config = dict(
    head_dim=64,
    norm_place='pre',
    positions='rope',
    rope_fraction=1.0,
    qk_norm=False,
    bias='none',
    parallel_block=False,
    init_std_o=0.0,
    init_std_down=0.0,
    warmup_steps=200,
    batch_tokens=[65536, 131072, 196608],
    doc_mask=True,
    dataset='wikipedia_en',
)
Each number is 128 + 32 x the weight over its row's rms, rounded and kept within 0 to 255. Layers, rows and columns count from 0. Numbers have three digits each. The size before them is the row's rms in percent of the matrix's.

# k: layer 2 attention key, 256x192, rms 0.186, rows 95-127, columns 0-63
# q: layer 2 attention query, 256x192, rms 0.184, rows 96-127, columns 0-63
# v: layer 2 attention value, 256x192, rms 0.133, rows 64-77, columns 0-63
# o: layer 2 attention output (transposed), 256x192, rms 0.118, rows 64-77, columns 0-63
k95 098:106153111106193100171165153144131121124105103151098129119093034158190124105122117123127071097160107132148080121104144105121150117140112255102139132150120095107100137150084111108115091058105120
q96 077:144118128126069129170149127147083090115132115151065208157067102137115136108124212109155077131136133144115077142112098135054088096111162124141110127154107145138145130105108121092016128147115153
k96 108:134117192077122139124115157118173042147147126079133137123118113139093044157117118141135121195128088082136162125160158144132132137142128131158170129136182131088134144083156151138070176159042153
q97 068:120167129070138179110128195159114118157117124164162097083139158131180159071153049131074183119105144117140139130107170138145141140147174096138146161135090175129125075150120098135144097120109141
k97 085:114159081180123137093128084139149181138093123124166103140133081099160145140126213151191166104130142163120116104135123105148128094097148124158080119161170107136135161098129111145174090096172150
q98 064:102179154090105173186143119144097119111109157110112061070097178152138126123170107141117098138117124138085184112085204152149109087129109112122127144147119127116105147120110135110132124109114133
k98 074:147118115153141135120169083145203151115179151123086096135139087111182141074133119154075187007125086115155144100123071138092137155103066097131089069143110156128134125143138147085134150203106121
q99 081:139148076141133128114120142134143156104103138183123111079125159156122132117118114146115160110145110151142088153156075098148156125117143066043149116130102147140070108131209153168118154091102074
k99 086:092161137139162101189155120095143145155141150091124119158133135198130091091210200111138101095085157122104083094113094130111102064118166138166089149112121063104142175100082094128117079159120120
q100 077:121151166068056161108173118116148065145109190111112136135110122158123131146146161146112127082113164124086095076180130096061120117174171077089137147120129051133140160109130125142155163172108126
k100 079:171123121148152114143157117172127145080101088210090087143121096053081179081077107173084168136088117123114107126114099102141154139099116102119167066176116158206092098199154158095124119123114146
q101 084:111099076141046081121164160166137168161157126052091123147106098132123119180157107109177155153091094113105134151107150109123109184100134176129119129119104158148157093114126160146090095099168177
k101 086:128103110170169165133114148089092107140173093196103134129169083076100148094125153144066172144132184093147130177207191095166125141136122168112139152149138106144083138102141073177094152103150126
q102 089:149153128137073113142128115092106158148127179207027068122117171136082137144079106138056055151133129137153105213056143172142146128133090050111161109139102235114123110070129171135114171151153118
k102 093:150122139089119051104140163124149115137102122115137105090130097134147078134174103119098204144082148086113152157142129130152113173160125087142175159074104166073121084091157162124083169187084114
q103 105:153154089131134110090112173147185072159183109082093113177137106148120154183174142103103138115150132173106156104091146112131145172196089121146133111176105039106157123094132117212144126167110176
k103 103:095068090133104117118059143090180068156184137090177108110176151149128151096149094168114132083131116157128099127158128119081062088171152199141056130074114170151114119124141128172107154143129130
q104 097:156040118137149118124164146096197138147130117090147138158156058145115123155143145153208182090146119173134178095108077097143132141117147235085139143113097129098102132111133115106136164103106123
k104 079:120148107115160084105091109150116171130127124132146140118131199110103172117135133073159201059124128114126139116142093146147138081182063159110081143142141088114139100131111128069103110120071129
q105 099:143101174129130145126091072167135114124100110142055255137167121143132166120152152127147106114133074118126042120115136113100151139104155185133104100177120082152174054142129130071131115130107134
k105 101:124133152191142195147120136113142129135061168137124103157139218172168062168120149115190100138132123137145120143128111089081157117161113107127144189151113108110130148132136145157187124165144125
q106 095:183095084154139141093069151095132119101180153122159151159158134114107142137112070132093081175100096172073165105147140168157115086097148082124133124140126124125138134156063178152196118138208157
k106 093:126138166111153142154102076134104122160070082091197134146110169134148112119130100138109127100071110145111147127105132109071154115107132188195152131161096194113095159115196090123139171130070055
q107 099:137157130097097135121117130147079118059064145123189156117127104105129086139131133121205158105129099157095070099159180100094154142147159117189191139157072133193089158149131165183124158092143136
k107 099:158115138134164161155197184142118090080100136157082098093142198085144171103108091173092109140177088185085107102157158108115138181140118109113079139132116176123147127144122116117108177077079153
q108 096:087144094100095126185137168093087116139106078142111227122171163171151147155119088181078194115136071096117177127140118195176129164156151185095108152101151140162171111117110104113180145141132110
k108 095:133089109115165175066158121146184146116129071120077145121171098106129127162120160127156083177193113110118126077073121049161059149111115146093132136175143174081120166094130123103154079107087125
q109 098:153091185126152150055121151152154167101164168093195174100076148110179142112121122140066157144107134161077137136132198059133139064120086194109182101195172173101121152115088129133108101148117074
k109 098:107116133172163087134124090088136104073146125120134177062122112102181108126100094108155168072133157146138175092149161094165143130140082097176137135079149138180130072145111128121146116150139112
q110 101:128131072075082137155105152131103128112146174095122131091101145145099092111167178140086119150148132081094154146159100149100192135165138166148208120108139149185126181119197086117132142111154137
k110 101:106151109136089169132117150098148121083144126103130101159148157148105131090140126104087102140079138177147181204062142090147027149149094126109062155069076157158085105111125147155144062097145067
q111 100:144142124179130090123080102156120105095167157122122159109166180195108143113126102105130156161175114143115162112155105064125175144108148137150125127128160071181164100143176127057074119162116114
k111 098:057125126165112206150161135090116143160129157097131128114129120120142078110120145118179111148110205127111092109138182132104124174048106129104134127138169163188112137125099140173139184137136113
q112 094:118126147086188146169135119096103129137122108113105115085138175064106177181162095097138129125089095079193060153138074110152109094136192121157137135113091119110123148146185126173120083104091119
k112 092:128143127153149086072064114198129124159156162119118148175125122144138123160173085090141106089140074133102143109127132132150109147174166076150153127127172084075117068113158166142101114112164115
q113 094:121091171130139127118069173095111127126103108129154105129136100126128140164078155133134015126108100082132107134092189068185112124147179145121063109119156128118130120134195115145101114148134161
k113 097:138067065209118133104142136104154083104071143154133113155128188122161136155133114109140190129147160188097154132163116141105107113150147172058156111080148079108136131147101124094157142097186119
q114 103:137135101144166118159190154095142110192136166112109133087103134123154129130143187131103133048096094077097123134141099121140143113131123147176118179133118151144134142131133104104115114161163113
k114 095:120075130173121153155146106130115101060158093142150156140061115050173064073126154146202159169089119176138135165181197144167155117106134147181124062088103166146131130144151117150160124187106098
q115 096:113151139143157122103178118149128134092091109139079105105126045135101147142098139116130184112115110207126090140106106087129151157166105109136087175163143106145077160128135141157147121076157150
k115 096:121200124096149137155099076085122130153186151202162116140098175147107154120117108095141104097077088164106150088120125116144066067147060122158160090175124195154109140172096121117121115127162082
q116 099:160158149075157172128114130163134146144159127142077135104160155099134110112155131086124070093157123072124169152097146090127192103116152107162070170128146114179151171074136132159135211140124130
k116 099:110167098094120148095129149123102179185095155089126153160143128144127176169118122161090152194104106133131126141179157083145124080123093198134147116093111157093119132208110134147159086126151164
q117 092:175163162145087154204124094155108117110159131123103125137084133119164091162141098112163096195163073115147160124132177173118096119157152077146140120133069090130107134121125163159111162170090160
k117 090:126133111140072226147158115210118166078110128092162083174171128112157150130123117120100118086150132130139116165118126085141097160058140165143142129155158090154141112112148152134139086152136170
q118 107:086146147138131172109086122137138150167160174144084121155116173146096108166109119134183141165181171113151153129142129132058099103147162143129113140137149155077122161107098125134105085145179155
k118 108:075136133111101117142141182106110106157106100125160116125179111122116150179114156127078164126150172044163128070149110073135168090104121110132169148158134083205078098110116116142173145110107129
q119 096:154103129127068128108126145129158075119173132140114125168156109114168130144144115131177127141117184110164169082126111126100148085156123108180116139144119109214091154191146116127098142134190157
k119 096:179107136129141096171134190144094109204122117129148117113109087121162137104124145169122076146129138131138096142096093092192146092140121147131139110089117097109152151182149094156139133139103126
q120 095:102118144138118155115128125046165106112128170129116147165105097136185130086144152104150110109152124151093163146118112134127145250119110094145132148118085165141161136136086158157134103196101104
k120 090:117122161096117149128162168076103119206166134108118110086105108085144174181179115121142173137114076130136128146170105136191126070113118214125098092154109119161104055098164166104163112136145102
q121 103:128162120114142092097116142118062080173078083108146132099075151059096152162103130150175133114104140168156118160092099144133098155106120122141135081093147138151096137113102144174101121129166174
k121 102:139132152088098108103120127166168128134124077141185129196138130115132133111168139073103118110143129141111157141099132072113112076125194138096101138124115135137103108076172125106145156089129135
q122 102:096102132087136053113076124110152170172136148145131087088108125098126123198123150148086155172127138150134156129172129132109154158167144191184098102142120123126134106139112129129060138173107130
k122 095:144107070105122112098162153099129113167126108099114117202171111185110115092155126109156206106112072098137168131146131130151088149131218149110126128101172121111116112149070095092122159121145127
q123 101:115126100163142208085069134133152150129113117109174123168197128087142091147089155053188168134105129158220096070113151095145212123135133147145088098136094161113120150130112086133116172092163139
k123 098:125124120129137090101129134165131088172156123174081149122105134115119085145124177092081140160083155075142116108129131170099100143052120121122143141140126115115082021131141155076210143096136077
q124 106:126134142182172106103179116161102074127129124117155100087074093123132160166131131135099108175116089087170066073178138090103179161088112121178141147109060109098172139131173152116120141111124137
k124 100:136073114171149121146164184126125071137210129133121114133160129151125109086071162057120139083161129114108126123076147126153107113143157075167105126127082079123143138142134188119142131171138132
q125 097:100107094114147145100168107136104177167130105157118130102151148111141230171143140141168121163163178154071132083120125125120090143135174167120128192072086127095095124146092115129099137131065121
k125 093:136128183149185065093145162101125139087145101141118112151097172110104122118075073102101104122171171028133172136135133127167129132113109174084100169177120087069166102133157169121125116157138128
q126 100:110080121136128140118126149167114097117129123082103125094169091055092171166149164097117139125132116178143081185175122137086137130154117158139165127124115125107119147118122123128156146151103091
k126 098:163137120113155157121160129097092101168143109205111166152087174133109117169164112121147149055099202143129132178130137124123092108086125091087121070095135068044177134117134135101060115113141142
q127 096:085126136146127096124111154114139142111097124146139150168100119138123131100141123046172129118163144107122092138089127053113120109154092154144171145132149113079156143155094079130110136127082065
k127 088:120120159169104127119192110179104162070112145119141186066118115132141180091156100185168170085068105198113121181132138165141146139143085185119103122139162172083158124094096138117143178124189095
v64 100:156162104200103125133157089074133139173104153146120112113175134157139100134104130145091061062079103107165119127114186137035095144132163118103153094111088166124107116129157072099162123155103114
o64 104:107129132120176141146121175149234109142121101099199173146139097120130075102136153124153160134131159068111105121068072102115078119092119136099110142129112138092172108135112142143093169074137152
v65 105:132120168118195127126155125133110123169069103132111125116146145088124205187100181149125154176105139099062150105105158137161148159156089139172126182137098159136123107115185106151127120064114088
o65 111:100102095127131107146168128212126106069154113155087119147136178155136109167101156165149077119100118167111146085110128115182131150135100134075134122107127168099065147082126079174135094117165143
v66 107:160072133114154132117111143132135113129083120180150106087103124156142087142188127146147206175164144152100122095171144168099149100166109162145053184124170161096095128133189132160097103163166038
o66 104:138102116096130075173179161078157100144113128133094153090094070138154086043162150138129106093138166136097133174156184070147101155149129045137085105104125158137096072087146104140108145129121104
v67 107:169140162177150061174110115120093105123150131190122102103134137057112131161098138116080112149150194153123116133101157068138156162072159125148143177083087072145141116138117150090180177111164062
o67 107:165211055124121126133153147119101152122104102094124162149031144103069127126091070126090117146112163111118119160161136132105156081106126136126091096107109081100132168092138145115122130101160117
v68 105:180166132162160123104131131136133077155172146141112154042158113179090152112166129172176187138193144102132168120093114152157101146161132097162088089123145071131141147029154137091110161071118128
o68 110:126193156134120101180148128082047181130142045110124200146102155092069125078151138122130087188179085143157118081152105116134135142118193128117162109200072171111082097174135109169097124120090104
v69 109:138076137148104183110097120042122151112099124160159134124188104095131129104177108136112153169130096170121113094138106162170119234115095086080157155114136138106042160142159183112081081148075142
o69 118:117118139125110156129139172150141089151122125135125062175087130132117135132111119127078153072150146091127106092157154133130098136134074128112091136146106191184107136140147118088118102079118150
v70 104:126154122129140136112160108085126124136165127132099084148138126134127160135131089166127042053090129098210110160137143139153096083112158132107132149107088131124145157131104180123148141131104136
o70 106:106122144143093155081128117116137130124153115150083134124134123074175075132128095121179153146097180124123121125138137137153086141074113094101129149099167142118143098115083169174092199048141123
v71 105:082090139114108139140136150113139167091105127191146090125110138148114124109160111125156104136136091129131143184143110104128147116118123132085120087113109065178164116179106136115126106101191046
o71 112:190106156072134135151066192124120164131143186124140126159101163150094140132092077069160067130174139131097109150129141053050074118130207127128140073117147148137172179080127073093080102109109196
v72 105:060138142159171150160149149071109103135161106171162105080101173125103179183120148111118125171133156134118156091163136144100133136099096152091149138082097129106101152080152093127174094132102080
o72 110:150138125159119121148152138091124124125097128135143126095075115145111135101126107175200092157138118146090141066052154084086151125181190129128141094147130123112090108188135083119143145113138169
v73 092:146096136106059174118102132121155126191144143176116140151136140188106136094169134114196194134129179128116102120118101107147096103156123156202174120190126124112147136120116087139100172158144177
o73 102:144123155104140105190162093066141132118094080100118032152131121095107107123156065124142092074110116061098124148114072143093141143147135128162099127120175140181182167221102128118090121180215164
v74 107:121138164119110110183215115121155095097129150089066113187159157065163107140152121103041142166175107131116110117154149134099108078137102047134158118093090145125121149140133138160089154147144128
o74 118:149104103098139091102171157133121110165133201103156112083155099152114105064130156164136129071070113148122110074141154134112127114190089136145144152074127152209161177153106130214148080122134108
v75 104:096138146094099123146161179136111122069114154137161162142117124206139145118137168127083119129068115139094104066106173066102122068112154102094207123090168129096116083120051172152100103164168141
o75 115:074166077149151194140183158141175111127153127144076110099147123119124133123089187147157131174097101099185102127156129159071124082179136148094128151104175135185161159047135152115115148134132092
v76 105:140069058129121164136122141139115132122108112142114078157141087163099146128192079099119135143148108145088094120145118160142133172096165104143145094127133138198106122118147137137148068117046106
o76 111:128185058157090091140092168151137040134078153117142138144089126136114140093102137113129114079119079147132143113089088110170100127108157138116120128169139141113079139088100080126182123055124174
v77 101:143128153107094161088199197104132133131092139088081143205186107148131083082214135149096113140070123154114151137136173179138120115107121101171196135107113130089146131159097128125051151161132114
o77 104:121075098173089128117151137148094132161157139177074157103155074110107180147154173140121113053127076119125109087181098114152103143169094088133154126113166106042092156082170117123147073179185173